{
  "n_head": 4,
  "head_dim": 64,
  "attn_scale": 0.154,
  "tie_embeddings": false,
  "init_std_up": 0.0246,
  "beta1": 0.93,
  "decay_fraction": 0.855,
  "seq_len": 128
}
Each number is 500 + 50 x the weight over its row's rms, rounded and kept within 0 to 999. Layers, rows and columns count from 0. Numbers have three digits each. The size before them is the row's rms in percent of the matrix's.

# layer 5 MLP gate, 704x256, rms 0.0885, rows 256-327, columns 64-127
114:569547483436425460449418598569532527547475428543534495461480512546580465521474526555493525501549503517498473505459447512482526386516483532553476545491586474506484558490443459552395574522447472
109:486476517585521445525497462468525416457565525478481472471435385471432501481462386425491517468547486469505618496397563490392504495471566473418520511389397510489498580527492461535493533513409525
112:592484449565526445485471558533487542556459440543566528416480505526446536417419505525557402457408492547484475403517483540548503472485562506442440476461544470521508516513545503531411537484508409
082:544478500455552500564513484546465431558493349561506497446466540552456508496535471524566470535499549495541465420610543471508488522435539530510495482581498493543577486484500585530519601511523450
110:526504530534538508477528449596491485546496424478463516530522394538452493552478428462506477541600461522493448588500491504529474496510495528472431495541564504567519480555512541542532460442449439
100:454484569465545476510497452501510414476497476515470525516488516521604523508582515434455437540484595487433517476463499604471523483374565544488510520493562423493493558576464466550479538545464538
085:399500496422538579559504540507495401502531407532446481440433557544462455518482489416614559430446576421525537505500424458467433455515555580501512520483481504435513546526557524533550457454549485
096:540503500411488481523520480434471533495545462510531526514427461489557519524574542452479483417531448507492505486528420521462410546444431490465458502506486529532562557477424420508553519480434569
097:486459469497433475528422477539461440458403397580463457426427536497538412442473452417575448478495410405582511490424519564515508541511520474449496535590436595436510521491489530498501514510438466
100:545480526465511576558552474523449542516472497525472476552477536438538411589477470552523516507542572572435448456534396535462483460372554584476423427482526411485453587562513575544549592550505487
095:439614641497495487531522488537465601409536560416463541542563559500485463546450489574623450496491516484631444516453438486523540512544526488419525510544547465554478396441521441497471522545478428
101:503508549407451543504484537527549490517534467610528479456472564437505552408480527481388560489464655493519473479470516488469459507519503522564494460542486521598478502476456567546501470540489448
111:470474461498557450438438508518497422483638487450476472523490479428524449515535544513427490477503469418424522508494561541476477487464495479520380489445558487425447471538398539546568446520486521
100:431529510458452439504471525507494455488498467501542501447618512480422519506479480483580381501483374554553464551552378483411503470496528494487478454526461490565514479510499429532477490571458562
103:435527516477536468478459434490424456499573506460565493566440507596549449559569391480485494534427427485581564519533447548429520541440551478453609462459512486374535522534521434427461512478472513
098:580540595494433540518454452428423404488481435540559524411536548512503560465520494602392413561430453376412470449568517482447464482492507535499479554560447584436524488581500453654451542444453496
102:488431525478423518445543518567534511483549502498482521513532512501479481449568574447533539501546457466562457425529466496508596506544514514432481418510391556605480425535424550506506529560658420
099:545505566498414526510461489408536487520439484549638551548504559505532492460433536587476501559526502423465423425538568546546514441530430529449516523562500562530505516499520482527459561534508467
102:583469539524566529521491475529498520442542487444454509460481507528535555448567487509465558472432493507541518475540477518527484414500480441452484428456429556510469467372548447606408446451498492
108:505519449523510477480496413550456505551445492445413468409579446493673468420635572442439478531545484482341512605444480477502466550570522506445513502496451453455454471448451545513518516572432519
099:452380512442478353550479498485531416465518533476487569533443474408470430578482402482503452502418503437493535548417431590443515406534494504433518557494566554571558586536482572563512566491413434
110:508502540480536564590525474505472489547478539526521569482476489456436578473616472448510543502508499477499532496453418471542427495418447527438479540487443523486457544468403566525448454510513516
101:552477545492492567464506480518492503583506444477456478390484546423479432564507467508458496558498486492564429422421568584499576444492611562538490615508474440475466438498459534554509455532448463
107:475516448507416539497467485505446548451470453465580461519469510417487472444531506467471556468523574492483526509542477490465499526384480493501437479524514507595445480480474458541564567438429474
096:471469542556544441562534500483449450451506523471465549530408464543465570475484483539497511515494448501503444498483485513505614472601494473476574551523475559532426488525500443502420520466513463
113:510567598469481508520528572524467503534525588555429537561489472517535567501494531539511387449470537495556458510538471525483390535486495585576652497624459479468520522476469514511490443515521499
102:584575469519503596587444551460563479586455431480503420436505530433477642606499520432538508431527513468484484547567493444573499584317503459455438392482522476560494496469443410469502416464556509
106:454424516514533550522422449498609556518539479533451461421471543486543534393393461422515559462608475455540493410514515546476573493477402498480558494517628517562519462601505412472489511527511522
103:380582658479464500535483605528519508599542502573656512594469538564420521477477435549450542442480520468519432578497562509445513509515424401523497461506565511501514462494516542497524442605658551
098:497533551517499497577488501558538504486494358470473443544492583492613462590465518394454467479460554475534440477539566495452503457480537489440487517455528482466466490423506496552561422568539384
110:518489605537502485451472569462459542553422466585564443545403462470467454497522498449530481545557497449486470471489516462464543509462419568400541467502395431564490476497408420440542461455431486
105:467429505487535425565409514526517433368471561477453572457529546431502528508527449474523495445570485376491500541431504497558546450578548526558451558528552501413499474509447409559486426429426455
076:478590523574461511484469552546503460406499458515465429531548510434539419475493567407561490457588467530449485509482461484419509530536455432500450495535562508554501486469455591480590545482431509
107:552482547473476503493523465430464389406521518523544459502518515479554545444497371541508514500544562453504512524511517533488545451537558483456566533456536516419556519415531464546487577479439531
095:550543576526511474452550505387547526566451488495560496489496484503542434564516417533504466550549387491452451528569535453505501504499403526454520598546541432504493536398532524469464544529505565
107:506408564451600455538607396420509539591554443514479558484401549475484498485423463551501461508492531553460459434486558569479412522507528475643539567411559572537459553488429532533437507483586468
099:452562487532556461509454479518484415499472489560483461500535530501481483467489527517500485424498480551472420470580439403576557523382503464457517585457550518494534513499514493548489393556471405
103:461508493500544490454469560521442446491535527575558506502467545463514465523505512431528501564481448461521400446547414510494469551609524487477507581438476530521619425533528509515613522452432470
097:476428517462457528549470496494464543503556492519543491430438481568572542594532436438425527459506523480449520413489492580440572434410563448435584431441418650483512523499522571469524514566442443
099:485577551510534488545538552404505502477534492424538454477546409531492500529485514528522498532498498474510534537455561465472509563528482472580401482561459663489465489580583477476396544511558521
093:497520501490540473464463511542473448442404598476543486422561447408517474449528565585618441574466489540504481537412552426543481550463499506540479547514526414534468504449494537503554498461524468
104:541486580506581457467513569494478516521514473443528503460467538545492518561542517424544436458425486589560572435426562517488564502497545506614399521544510501498533439495535514596557477493592517
094:523428535507548438483571488419516469471494598506488430524491489501410492522433517546436545482556530521472492475434453476475564470499506489435471586459522538479460475514441564424385462579510511
106:460529456548476554457388472495503487463526504567519476428543534461469520527572506531449507547508567450485519562456518574487409519561441531623593547502534537406537520425436476561534468508464507
099:448458523561523514435543517502488595483524531545493481526482450516454581472420486421578437440519515503610503506491442470452493568538447533368535451525425528513509530456539482443516461480511533
096:486507549481547474502543488525464467470651468507454517550518524489428521561526548429514527563492547499406488434517421619551479440492444629471539508518527534503579615608575518436598477532460488
102:514479486415523490562425441431574564524512580535453472522520491482552475490451508518511556563445492477485443486502533447568463479438477548507527380420485515503532564514497499538461372461530504
105:525472554448573492571549524577509488520493526528418452426469577471422417485493497493440489439464516519518593479537556516488518461564397409520490506531466547449568409540452452480476488504475590
109:493477522570496509510373454556502580493569601573560524495484450501524573444513481502426506401604488498520621515521551509460491553502557572445415425491555572416469560527408499490473477525540582
109:576453542575567459530566549502469486543505423508508509440547514474568431488476548453523446480477475547494515426532547439585565552393439548503468512444509434538532471504444493554392512434564541
086:585494538639511385474500516519455496623438517481534527464496517518577471517536520484486600516544611517604470547402481507584499490447521493398528563474426515483522498524479499532613455508601480
094:422482522520595525505530451469476533473522413414564399465515544441492548515502477550431528519480525382594463569464590403427495556552463551507510434514497536519594526460514510543483450508487557
099:537486441545502430463372457447492461518552579450503541521556565487511604571532413467464458528467546516540454457420517499398571557529470522420549479456445536567488542542516535488509485528507400
096:495477499500525530571442557406582435477455497523467540518439495511644475419505534604501515465506455412418420475472487537466479535531579540449534438480552472491556533456504434522519576432464440
104:589494435490548495456503496571508596543508410507556564483436398485506426448504512482502478428414508539588537459535447433419422471408449501488490616450518529535487539479539508422573534606458499
107:539543489545578565476474446414568419399511518500467555462572425523634448463510503599538589491440497515502538506402414483512490485484536453481533448468588573496509470507478458507532585477548413
102:523430442451503470519481579500558476436525533519543466454405573493467504433473515432484575513432505502568543535522514468485503442551472506496487490463615372517468484542568513516487519462463514
093:557552518525466535494486589549554440451518557459483491483490591526406480424518549426492460522503497530546561515442474452471572402509478538460519551455441498459509561558620497527422447492486513
105:478509624535496487584622532599507508457423439511505478516495425505514427534449579450494534439508504523570574507476488493449530568472443522474419562475479407442520581538330621398413506457489632
090:551509427550510474453477477489589454454557460435474609480604500457506486580527431497481529569493546437518515490446468514541498468488557601463463520422611466532445546421454414525454466552551472
099:505452485481418563444546514522511512457471440599585501475535443491565520484467587554446487537555588585498533556442472425454525499475538499506512461470478598473388479529520571531606557474517588
104:483592500497495492514494496451528520520474444515493550490514544529460510544437482484470536545541449461455475554559487514390499407461519540588398479534507462519553575563565451471524503484599514
099:476465490525449604549544501465561592435521579606478510482557550446477522540521458363550590592504466465456406472462474483577457534426465546560599466541484448424595549502501516491449442534516503
106:519570496568623491476567439557546477415433548498421504447572413514519503437529523389463555492422472458593404525458450445464458551447474559526532470597488534492566533451430621547512539484529534
104:404493528422512483464476552461455523548557541507571480517550583445497472563520543512541488580470580483442541549503548413491476478492514470482564431464505510559494506514518516610511550448510550
100:557536542491501486458441513464473552487480485567581502535605522474487535611588522489510522489495520503471453499538586568424539525493520503485543508482446490525398502542519421574501575476424501
102:426516583447471596470571597411533517507471520501481533541477542578436512419448571515438510466519485609367548501406588457464469518490494482536484480459525487588424508551526501427361597432517425
102:518497549479563497512559502455527499497527477479458527490612518482456440508534470472420395487564454503439503463508540436426500521544469469552471516552422442524542482545545508507412467479410563
110:562607533488461430477464556490493615549477436520547532514509522526527450511482459554520540486610556464461460458490502542433454473461436542479458489629451529528551493450548438587563622467444455
102:547502515494515604537472485498580500404499405507586495469450570487564497550523515480567565423421501516493516445422516515537486503516502542528473476498534569544497501471379521436460411502499463
094:409511447534542450479481524400475510517465445496460595488568545522500498567572518441612630558490543454469484494419514520520524493468475549491499489493575469407534570462523459542476515491510495
103:533570480571500479478470498467523414547461490557479508456504472532491452574567524485469490475597547396509516503467545494454529616500463461422458483572385563490646454581479561495468591397536548
# layer 5 MLP up, 704x256, rms 0.088, rows 256-326, columns 64-127
106:528534535489419474541507522549481550476538468523488578492502487520480568536485385572409498513451463493447387500477491324488534507489516557588546527486531565564548478494557425556480539522536515
109:432473479518494526562527578434551431540523542443448565508510474456388630552464511507462589572511504532508474404476541365488517523477524505473546487429482502581622482550521508484446447454501501
113:424449583563535507565637526572493476495452500428535599448522533452462456451565504481448435496482466531550452563476475552498506468411574504557569401528423457439525519490460544495505474483582532
086:444507535501511573378454503484515446556442471540522511485430555538512549465412439442419415490521477544437443503484574587509509474496544472457445481511472493477519436501515549480516557441543513
105:522375499549456415522536483543451507480537423578487483522491544545527478478521472447488597518376430471508520510531525549526500459464440598515485431587533502458539568540497502440476535531561429
097:469496485539492476598475515532425489539496530513495475502466504470579577491575523520562519562543563557535468485488451554500534492508456539494521490478468461461536529448463405503499478468415508
087:555489546463424455479571506471515447610463455543486479508542513569542490436540509458534433489444384556605488498431505485438486567509550486452472413452518565591477455437572540538509448504465529
083:479475521507508473517446553586494480556501470487542529494490573576443489559492524513564544531446497491472505565552374473504522562524525455444428465471526491488460405503515618486375522493543538
094:511591575474553463510491479517564537487513532466559455592487443447459527469565546517533534520472500509300486551498439444510504497423520588474543554536438474573464548471495369470580534517530447
108:469418553595580552518539510547512490468519493496534458528566456501350534481530528575565495492477519469477547479450523490609444440545542459438512459517602614452556529440561594436545480467435550
098:611506577467551497447543384406408569543485525526486518540504573479410552468506490482485453452492452509541430517604490538503560557464567520464540504575387437435533560453558417560534472487483479
103:528445443499531598460476443469456582411459501581523494451507507465514514489516425477420507400485455528503465562443650479493391408472562488389498585506528583478511495547575517588502439497487479
109:523484473524513480519561451511445463529479533545445502483488585478559408550520390553506491614503446512459504548413571464495463526477487553584532520499454414489593502565542461612507474529554506
100:456540583515490446490498577511460556552530504524531451466479451563513616457527444536438428473418561496425397416525514512537496560583521582461505483447601574543443539382439507556507517485475490
097:468475510426509475508512480492399513489505490525552519440421567463606467524552425515550505577587514498517549498448504506558556484452516510527472384425503485556573431481495538609527457446481540
105:557458526440549462578448500480501464511515498422435395492505503444406547511488411568542493488586420534476555509411527598608420551461489480491452478578590533482466472509555456586551529508445523
110:523535391515450483552508498585524567473513523394523522497488534521420452570563431521426463460478564603558451616497384508456441517513476498542390491535559516434521450539513587540430537505507473
107:484429496443446481527473501479511481538573506567597586516460562575447518491467500550516518535529495565467543523480442493515489446501454517507439615498410496462460436490435516459465572485504597
088:412526466509531590419601475491479452547650477498437475498514475499493539548501492549431457531459574402460484469533439485477456483618544467513473495455486515463489527444568538498404495543599550
111:463518491488533500537482440500564482500517480440553556494502532611499419565514561509428507581508479529462570598504447501456509432440458540478494526472519608488500521489532557489539545434521428
101:469420445439438534500522425486491518481474470472582518511585390460455402588543475384520530429549593587470447532496479567444447483405529609496490474524626528494482438473482513544477517416476536
112:571588396467515550490497497530486469453466472554526504501543444457460503423442480512536542589624503438591516499508453531488494576536470452486438541507484567532579506521574489530552522501488531
102:507519582508456431530493542511537519507437560600495516463494572445542450530535527528512477433465507489475448435559522498456562439540493358479516459579420518533477515500453510448479537533533501
111:491479431420480471471456551572445521482474526535491493489500445417501439502503583567465516428537515489518502436533371456467410432420533477517557457506489504535488490597434497546469531526500537
105:438484487540527465459549437610471514494487469420588485479514444558476516484532622530479458524482492485452532402451509488442504454422552514522454523475490551440565478512516524543605457440405468
111:518504455563547528518497438613511476392478507473560579471556500401494456544450528572474594483514398571494457445505562444555506552435571461479494423514435490594544532427471483487495536514398416
103:422555470545437511587470352503553491482427447601549536563509468477545474473591535546446500579501449478515518521567578543420517437568444389559503605563462586519502422526541497546503499464502553
109:610569469577504456402507466549509549558465446495529542439532574549550606522497507507531533543445541544436498525549525544509533549489489437440472538460499443442528492504581510587464597466428458
100:429538537503429445540485498516587511441515449517441450436426474460542615509435451605560445402484512451415462592508448569501579575567542409430520556546554475537510501515486542529435517550380494
091:507473492367426554429508496482475558507579476459505494538555506508566440566508519429453475523500474430462506566538529534499501494565385536502468469563489554498606519488515481504469473531639438
107:534469588495484495559541522448527567545521473462469607485563330470472548489560533418526541511487517456567520487498406504482435485487419505455506576541504578534519508488449462555511438405502441
100:451468495487539465451550452517507452545529479567556425429457546501512531469524539559469477383505496498439662445489455463411548504459431409424533490544479544408527599418563527572446542548493536
075:506636457598496515521471549460514484531470466438516487559441448476543536521467486442471435465496497533408510555465425499482524569455444465476586535563564472581459461466583521477460521559503468
111:510463460541492417500455577478494572407590565519617460611507401538486542542490514575562626479492490443471527516568538459514550475537458512440522443529528552575578489548612560567455508527451516
095:524528508484567547498528515543531522585476445531490555491578544525458485505473507486428540492505476471477548434538386423461630497439488535459513561415580531519549501540512522558484512487450443
106:494515461415425524567460427497573495401514479553491514549463494619505510586509442575512439556515511494490491472555516472508432512480451477415505493462451621496433464572623427497496592576519580
098:533490475475435454431502434453472509526402480415547509524494510537565522503502448508459496566586521509483477464532469479485525423516442514474460436431494488537467544484544446465458411442372565
096:454508620442439525499534478466606536473564505559535561404518539546511488515580541538552467489535512478473561517493434441561549473500553511532534453469554488535470491493575494474530565494567540
093:489542481420550511507538573560525428458430537535433528499504501398579486517400535448522536643511531498558528540480460521554514500401443444512486498421477525374582534515512505577601517532449500
103:472558501599464526510527556554500460530582587550540606488520591550467534503441495443490459393574449472421543458502467475496486539486519444453472571418512513541617590526528452495438500452527448
101:414487407509472445412462531570456471502439554610571461458501534586555508584499565395489440508527486523497534474454432467451459517500608491452441506479559460454456421518489581387548554462467483
105:452460467520487481534521439469433520402549521501437497516596575553477582493452447539457497500539587507492467490487523514519501534403494412447489416525455528429472430469472450482543488621490528
103:401571509503411440527517487474579451509429490620496472515499456554544503506538545459437603478532508516534376502490547508373474474579480424527494472554460481581438491539496483504455456464422614
106:461468516531479432485445491497522402420498572562550461475579510532449441507479489493514523610544527506472470554516475464506414469490556489607556516435490477565475443430463441485404603545516403
104:381524515506462526476483496508420506466552549501507455535587520630473489625511544444498586562422437569548485411609534449488466494496523496612535546501534505408443500472489504537473548450463515
096:478454499528538567617486471584553469506507472526499474551457495544524595457430627515470495497535468632488449502485558503489562445428467587530549370497497567490582560498544552443447493436435561
101:423463492454464497574497551544481479551520532397532536444464523562555540540533442504547514462418581486527500486543431493409488501385515518451529582584484519440480431483562500529567468461513491
104:519475409528444489488526506474570521479477395486553561475468531571443470529422525570483489449562420580499545588457523552434496412485520479446505573601490474466368437469572573494423437420523515
101:501488490455550507449523468546556508500461454461415504472554535557615487658468522540544527495457499421510447508466509478533510517423546493450582522482467430453516583529615506477601473503483542
111:457432545473450471546613460471563495464539467449514527473476570519473565497526526453466461496522578499435554513431480437524528513512518474370448522437528559503531467440439520480543549579517560
091:484589528454456485596584445551439590510531573545517426503558540530475552468488509457409484448504500448483358511497568468511492489536510463550522426386494505483506403434532579511523474559463494
100:627502530494544510430487457556535498344562517463452506453515480467491534363594448494420454573510478452509565498433456560465533559468492550482518498481498500514500561412464548496517515517570474
090:389510585416459480545512500507519563521549546500525517502503511507451419500569511476520505537443446406515604529444542486503477397619461560559504531562537577448478467410469508526507512551514510
093:494416525447491496526537580495518465532504559480461363536503487498527416521482629463464564497511477557556532497518418572545492459563493545492557476429480487459447475521524502502498531469527551
106:522434398552524546505486451531521435514488526509529521465561604515474421475447469498397468565438532424505472521493482531573502518438521489523493546511549463539450456519555529446521516542454518
106:453400501533528519568478577601514595453480421443502435547537510611498434526463510474512515456525489580471450518442552404476516543422513454526451557559502578482570512451475555510439518505506375
099:489466474497473531573389546487423549575470527453538506438511612446498423510425497514471457512500472380605472465506489474551510425505522524559465454485482485535480470524517456451489525450461550
096:530477524503538550587514438470406467525455473476572422454482452522515518510569554465587481429486513468476532507469538513594461425556558510535475519532509530628548564567558487488558419380519521
103:511411470527531541523552399525550611448473530423475462504579584548488450526473520544471556495497535529523529608470548476518407531523584493469545500628552439545520490518399555487524420453533460
089:536480516473632487517535473575494450551607508455489492498441520527493448547559539484568541542568517502537560518448477509530499459446459489475582431565384528553503434510565587422504550430515526
098:559522512463448528536509476472597524478497499589546539471422497515542533521459488448462547494459474431527476562547428507445478468500500530539383551465468479520445480519452430487446562440437581
109:523441480483450474543487501515498593561397567438554430473476442615582445531449482529551494490589535393596495433503427563512450465447412512522470400490574405471478476496355511454552473458571593
107:522486636474516528528469490405537421490534556393495442525476488544474510385403512502424522472518413531575548449457556391492487493580571534497575506537431457518428513464489423562464477523449570
109:492462536503467550485487593537533485505532528512451470452525494499415593542515546445504539541488480434464643589548502614480620486498579525497553521411451503499590474411440471553551453540537448
101:513572432506545508461502467492536546408473436411523468457566485499532511599615464540533502486432619477437457461555512465567454401482517569599433514488492602457529445474510513448553437519538473
096:478475484529485441510427640583497548482477517506478418592516544533424530549469481561418567466504479528468534501562492611457476491535523534509476402532574419496637522468478474476505509524486471
099:522457486465412513512514495517421463491545492606416518485443414478506465483428553585495513469553541491526450468526540578471633531512500464548431504423455504527428541439446548495529552485390479
093:509540452474444515517386479531512544519418495570492419552462430513583565524620492594524506556571495575499516552408474452610456457490491494411468468441495485396465494492491436500509554431477479
107:560527381512584415496502506420537446504569497528485502508576455446515508424418493440534542461528446536534553543530543497452444405542461484535468419502532546465507573470515431574503476552520527
094:420489594552540401472488421496587492538474600362504396543497363505450478522508490513469415497438535488534510526404540508469478507489480499467554531585544433462570444579525454513519476542515491
093:531559432423432547438560577526552511513472597517467470543475495421516421574532486588539493543492502455469552547452540477518469553604479518462527536531390517536476507449562559451513556503461535
# layer 5 MLP down (transposed), 704x256, rms 0.082, rows 256-326, columns 64-127
113:447545551472521416590541535537513528590454513437463454538506467520515521568536436493504590519515519536514454485632466383438468557509468487567503442449590539490432458430513561475518491487562442
098:517437522549496394494477412558458492543476503605568442503485501488517492550557517460477532484535541524563553456479532499512535512516547481615478565613501479495511495547463509519474526494523568
110:417478480447466396599534529476550482556396591369512547550475576478536507495541541493514514496454508462438519431436533485566572545491491508416582488476389420505482540506465499448543489461465569
084:594494495506495414486432416545539539550459555523537557572490404474482436560486523551478533485607516480527481633508467389469554481570530545515509502491574533462452481477682449538435440501486524
110:489561526467459440473491460485513424489488564456470469531446552525558508473515447558445477384433487535466648517451472555434537518506473490543490543456465504465542544509497561502547417498512479
102:515533465544565396511466581556466518512434515592522544446481594506477531467510509478440554483452503446522478411506598492418559515488657493427469520538606528487464548521543586446520468527522464
090:520467582429507458480536553403536455587444411522447511434459536500452518492504485486587374445456516473559554554391469482421469542480566545462437505460495585424493491493590598554495457446542480
099:483549545418508498454516439504550477489513432520544481511354552528489568527505512489529561418480500553507535502533502453453503574474488449460462513506518553491542561500462633428469546467424518
100:479555506379482457595525489468511502430469476517481574533568502544453446405445525505479490435538564506499448485505422480528548501456479455538510472621464511504502497435514485517534502518473485
099:573548447481497481390463487445505449510547518435586590478436547484536482436496588477527441510476471487539462524537491468469506492476473523563464608521431468519531439445469530507471433507470476
099:471480506479396455533586515539503513601490558462553567488471455526496486473506506557429360522372523464526532532588445555512513460529473469623414517535586477494548457564567428493522578414522479
099:508466470510501534520501510556500515537563508481466468488542522498480397513357541510554501483506397523517492515598454485482411524520507512512440539518542452448537446453574584432422454567552431
107:467465489548522489435340618458531402558522532470488511444523510453536397512536506599457524498428477447500511578551511481474502525492483498506434574424465457379587478554488519553563442541450548
090:517430551480429527457507536533479516397456538593450555533515551518480500498586570480480539551537507509511559554483492522520465587494458488476495513471437457475434429527493475465463458447551495
101:478491605466463531554529536543544512539570523510392516513540444403383516493492508572484537494467477507484480489429505467608467492440437494493443524531509475549500488465593551480527439366445563
106:569459428464533493603491591454498537421613485405474549515549439522477545534534450565617524492462515508391485556498620528438503517504439506502532516536506453444515568478517576557531495509454467
101:462531477469445521573531558557466501503487411471583573458537472495551458473455452558523470459560540474451482473606551453531452512458537518499557501544526471621518565413508610559554518447475454
101:491496488541499460500547468504517552491454384505538401447462483537498529530519419426538403439536512443528468574439561479454557476466477479559492476542511537572529453581507539535540433510470459
097:452439422483463456488554478476440523526513470489566568561557477512512461599497515558509490522562504471409481569519526496412506617545560529469455523494531490488465571551488528423555590567517548
101:524525579461475497494610444508503491594570499436476436540517446423488627468501476486525513408484574412499521492429540451511458491506521507512450556520449486533426544508500514501438545514519538
093:428457571499450504453469491536468547463483558479429518503513550556437459539443469502532551476436470446476544534478470522513551509546458386493592531476500484550493502487456489474436618500447487
102:428535595515497494471542521445436505444405424519531474485523484555505495502548471470507472490418590432563448462559499537450631572532510484551485458427608566467419498476461542453530355501575451
105:563486466521427435601488495557490504451566554595533584560506416599489606475511494501436513475440495501452568595531440428452517527489358490397556481473519454433475527517527477506469520545602559
107:470455408488520465552455493495501498506462441438478581554487451505564516507504487501457524584538555510433574476483518537504545488458515448499512445487556531585415398472462482576469465482411507
096:480531556464468568593472548399500396475514561560510453499465539504509473385581523495495502510473545598506514551530499523548585621545464551538514507556498439516501484505463471504506504508574547
105:536576565450549504534542525522444439504564612434502481459470464521483501461582534571515412497411477524412570562493495514492437519534489475567523581519516392432508504449531578545527472470543526
108:511490485491522519556454470520461386526417436470505460511528463501467602556414527515451479466496529449541525552467400473481553463462521469444443542459523439484464519540477355424553536478502517
106:443442495488533491438488621543507509525548461501350487540475438474468429434543421585489504493515478482434452416528453423565497479518520497498521498478594473552507512530522471515493454448570476
104:479486441572550483458601404513564516594526549448502533570538435519480438506466498361486470560469537472469465492511473475533409439533394589550521511542437487520487480409510450513427551527549459
096:554490529441457532479468460574372529600517467453540442484484476408549503516414500461509523477468535489531484547549545577435525445588518497488435508568524454512502510470443422495445474458464451
111:557528485558502547526541442477582526532486589509491502516605464484546562456489506456467585565518526530527503545542483462483518530538453478444489566506577597485511535474455437508452493518480493
102:547438461550457440483467532519448508498479576426488522459555502449575407452594502507644539531523499455460567508557538608558489570479458502585509564483494537545463386401453519488493428400440466
077:548460444444450467520550405450506523611462510550531499471516436490495569530517504556401459622521504501511566513564441506571460537461517475489597525419506503474547422498573486546439505542532465
115:430470420446542428514592531535488526511530538614595446541453521608485542629552477433420544475553544388541514454456545530565496455536508552446519444395504497410574515542437528503504502535506513
098:525470465481536443557522430486561420585470490444493552581492627534401532427499606485545510451515494475555600405508558516569500510408507537458525595406486486620606559537471485449555452541488449
103:517446456448630472454467423388536584543518450554471587490523586459519496537495510549519526469507411553451413449458529479456504467537518547611535564424532536555446570455451518495595406502479448
103:615536426534586551553453542527584539585581496472495504458488519460550486459495499515446539552519597507552446479500539551567485481533490536494483493426466501452537530476518551484464538661476474
100:506502455587567432487431533566524419477505560487541509468492578485495500556533466527525556511536502489575486515538460508359399517503514462527494575533476506450550452553499576551557523484444458
100:503521474510563521388598574477533582424556503479470430472479547554494471463496501474493486461552513472492498453495490530495484434517598512405433501610427570472431523555509523488525516516428423
097:486523535449446505487451441467423560559550507485585512528584429436461497483488470485376469540524513595617504499530543492477574530516534439564444507562530490467396565531501566437534503586491542
098:470559515563539450531497446489533554485483490461537492546404442412437555497495572527520515522506548461411523468530362474439501537541420572465562522490424601488465481490524435506461519583456555
099:569507553459394422528546483489395453564466508587573445470526549505439469509531410515434545478481403563466439460559515463494525475405503515455520530643489492546405423540500510517478479450531456
097:531453451514437551534487516502475347477420445485568536484501528413507524446546407489530508555480464456525557551507557546530418509472596478546508494433412470467557536487494562452566541404487551
098:597522494516504442581482558509548555490489546484540508540444416528464565562447481419417420535467467594484473580425546573494536465402572517352450410505505567510563582482517603465561473534540463
098:493493506580489488574597487509502466471463377504526496484487403530587546498446450656502465553466588426519574550438571514550445387483513497505492572510465509473473498432567489382566554492410456
100:448561541494446503541499510550502509470430502492482398459543473555533530477577448444524515475556446504504472644473536476474515481487517509460471497574534446544480433399503450595460560472586533
103:526472536360455526469414536495553573504430540532528485572549492484484505448458529518518547582483506420529394480531627527577468517465485425445508498474551559479510518535496457554454477491480558
105:488463472503568539498503526486520489523524508530529458483484442444454517487543479533556470438421420584506491450460504538520506524557448445489484545332518415578481465477531464476533544553519536
112:436515472531493547512485463587418523416475450509527484485625493489445536462590529496473496488587533509553453565438516449474446496494471562463444513493578489552478582523544479561481540534541540
109:521437514515518470542399510532483519481473554464514482560471533457538442493524498499470391497432465498536494472498481513501406489499541386434537595502503499586507506412441501470434446521469449
093:589564397504435436538577453530499487465569533486403501477547503541471527491468498532425448528485512470437480525562518538410548519439514442430473419450570550539454473453524522518498573527446496
095:467448551606493602487503470432568520429488485484526471570464478517473489513502508564553445489456466515543506412544526451550489537466495535522597513543484471459469529535553427463564486506450496
099:495500425405468600451502456351562521580511481435454503513531547484471516543491425439527468486466506567515561468431550484404515581450573593547477400492547561526523521562481488528425530604441451
099:484404592452482511455495550492534540531509524580549426519502376407478436508569589533506437550466585475475450545460469520520531505518515494667485487416545449539486507485449528440454463482404529
101:516533556468454473524533389495445462476568505411557489511535488570452556527508571488451490412499441435503606459513499398453452455543454538451408509485515466520535492456545469494436571597447540
109:512478457481515578434546498493541483391500577491474424530560539514426526561476534524475588466500585538505405490524470490527507540482487477516555479506566587485483485514451435489590492525529495
097:511514518524447503482485428575474553456497460501448510463455507441609463528496509467542580421476518504511574490598549463526477546431465535527464532435492567474496457438466540482515459581511552
094:501484507516472458535531508443455445525554484538536555569434546503543569460471492511435552509454542359617485432627607596551631543538401415445489401403533530523475440472478406595478559523495470
109:562514462511518519481389470535552555462591498576590449446436538464409492425461445576467540484510450505516448575461598497451456541483471508500545554547577558544481463429557422499593519548440540
092:564482564470532428493539442521503519595540502500471491512547497455538438469455465420412499583549512461502467416485429577610614477483526552472478605560538496594450567481440462525461489510591562
103:440577576608490527539465549527413510533474581446460547436475511457500507508496488454420580447412504524527479502484483528495490474537408439484462529497398473529490527377506461527557480515534486
111:492541518515556452438447609553565435515461475595499423479502568524481536484615533488403535522536467530574484481555460478583517485521489453513530508551453510565539417526580547463525498550483462
095:564527431641484428477463528541479463427458498484505490448459528527535546541556543557496501463390461507492433574545532520485537438466479464431412552507541454477471497475556513452544540483576385
106:564524516527541438400509458464487535554443499452490475537519521522446449397401489525494475489498494594482506575544558463478431437509484523550534516539494538435507563498506555548537500512546489
099:485468528433458541451412420444444491458526520573547479539556561507478472525445471489498423614493457547526539528541557534492469580529506452447601515498558523535507516521537497548483601498530481
100:473368519488553453491506469522535459488437486521363513526421507556476461442451481539402463514533487438533547438468476445591435492540489486436472509567516478498493536522476544440436474539460472
101:463555492504516528496546466447496512553529459414544412524486510541468479515575437563496489443525461386538613473501502487440526476527479561629550379561555530421416442466544566522554534542576602
100:520497534494486530516566557482491558466487414506442407573545444584491530475555439486452386506471470496500524481422403477504448402456523528418480569543410510490594523540486447507530523478433560
109:498535570561416499558589413488434511510431468482537544524544509469475474588547463509537355533610513418477496409513490432583556573532488546537503501496525493542499512488530508546484505429457481
098:466521493492446493579552554498482518495472366444527528491421595580537506465455511528546526440465535554543502439462473515590406420422499541530561549510500545497539607522396510380378481503548411
098:536579510447529546409539541452507448477483528482448477568515411453473585514477546500488477500436428530572431447537518478586440574588504493480522514491489582581503510507520525456537542523497538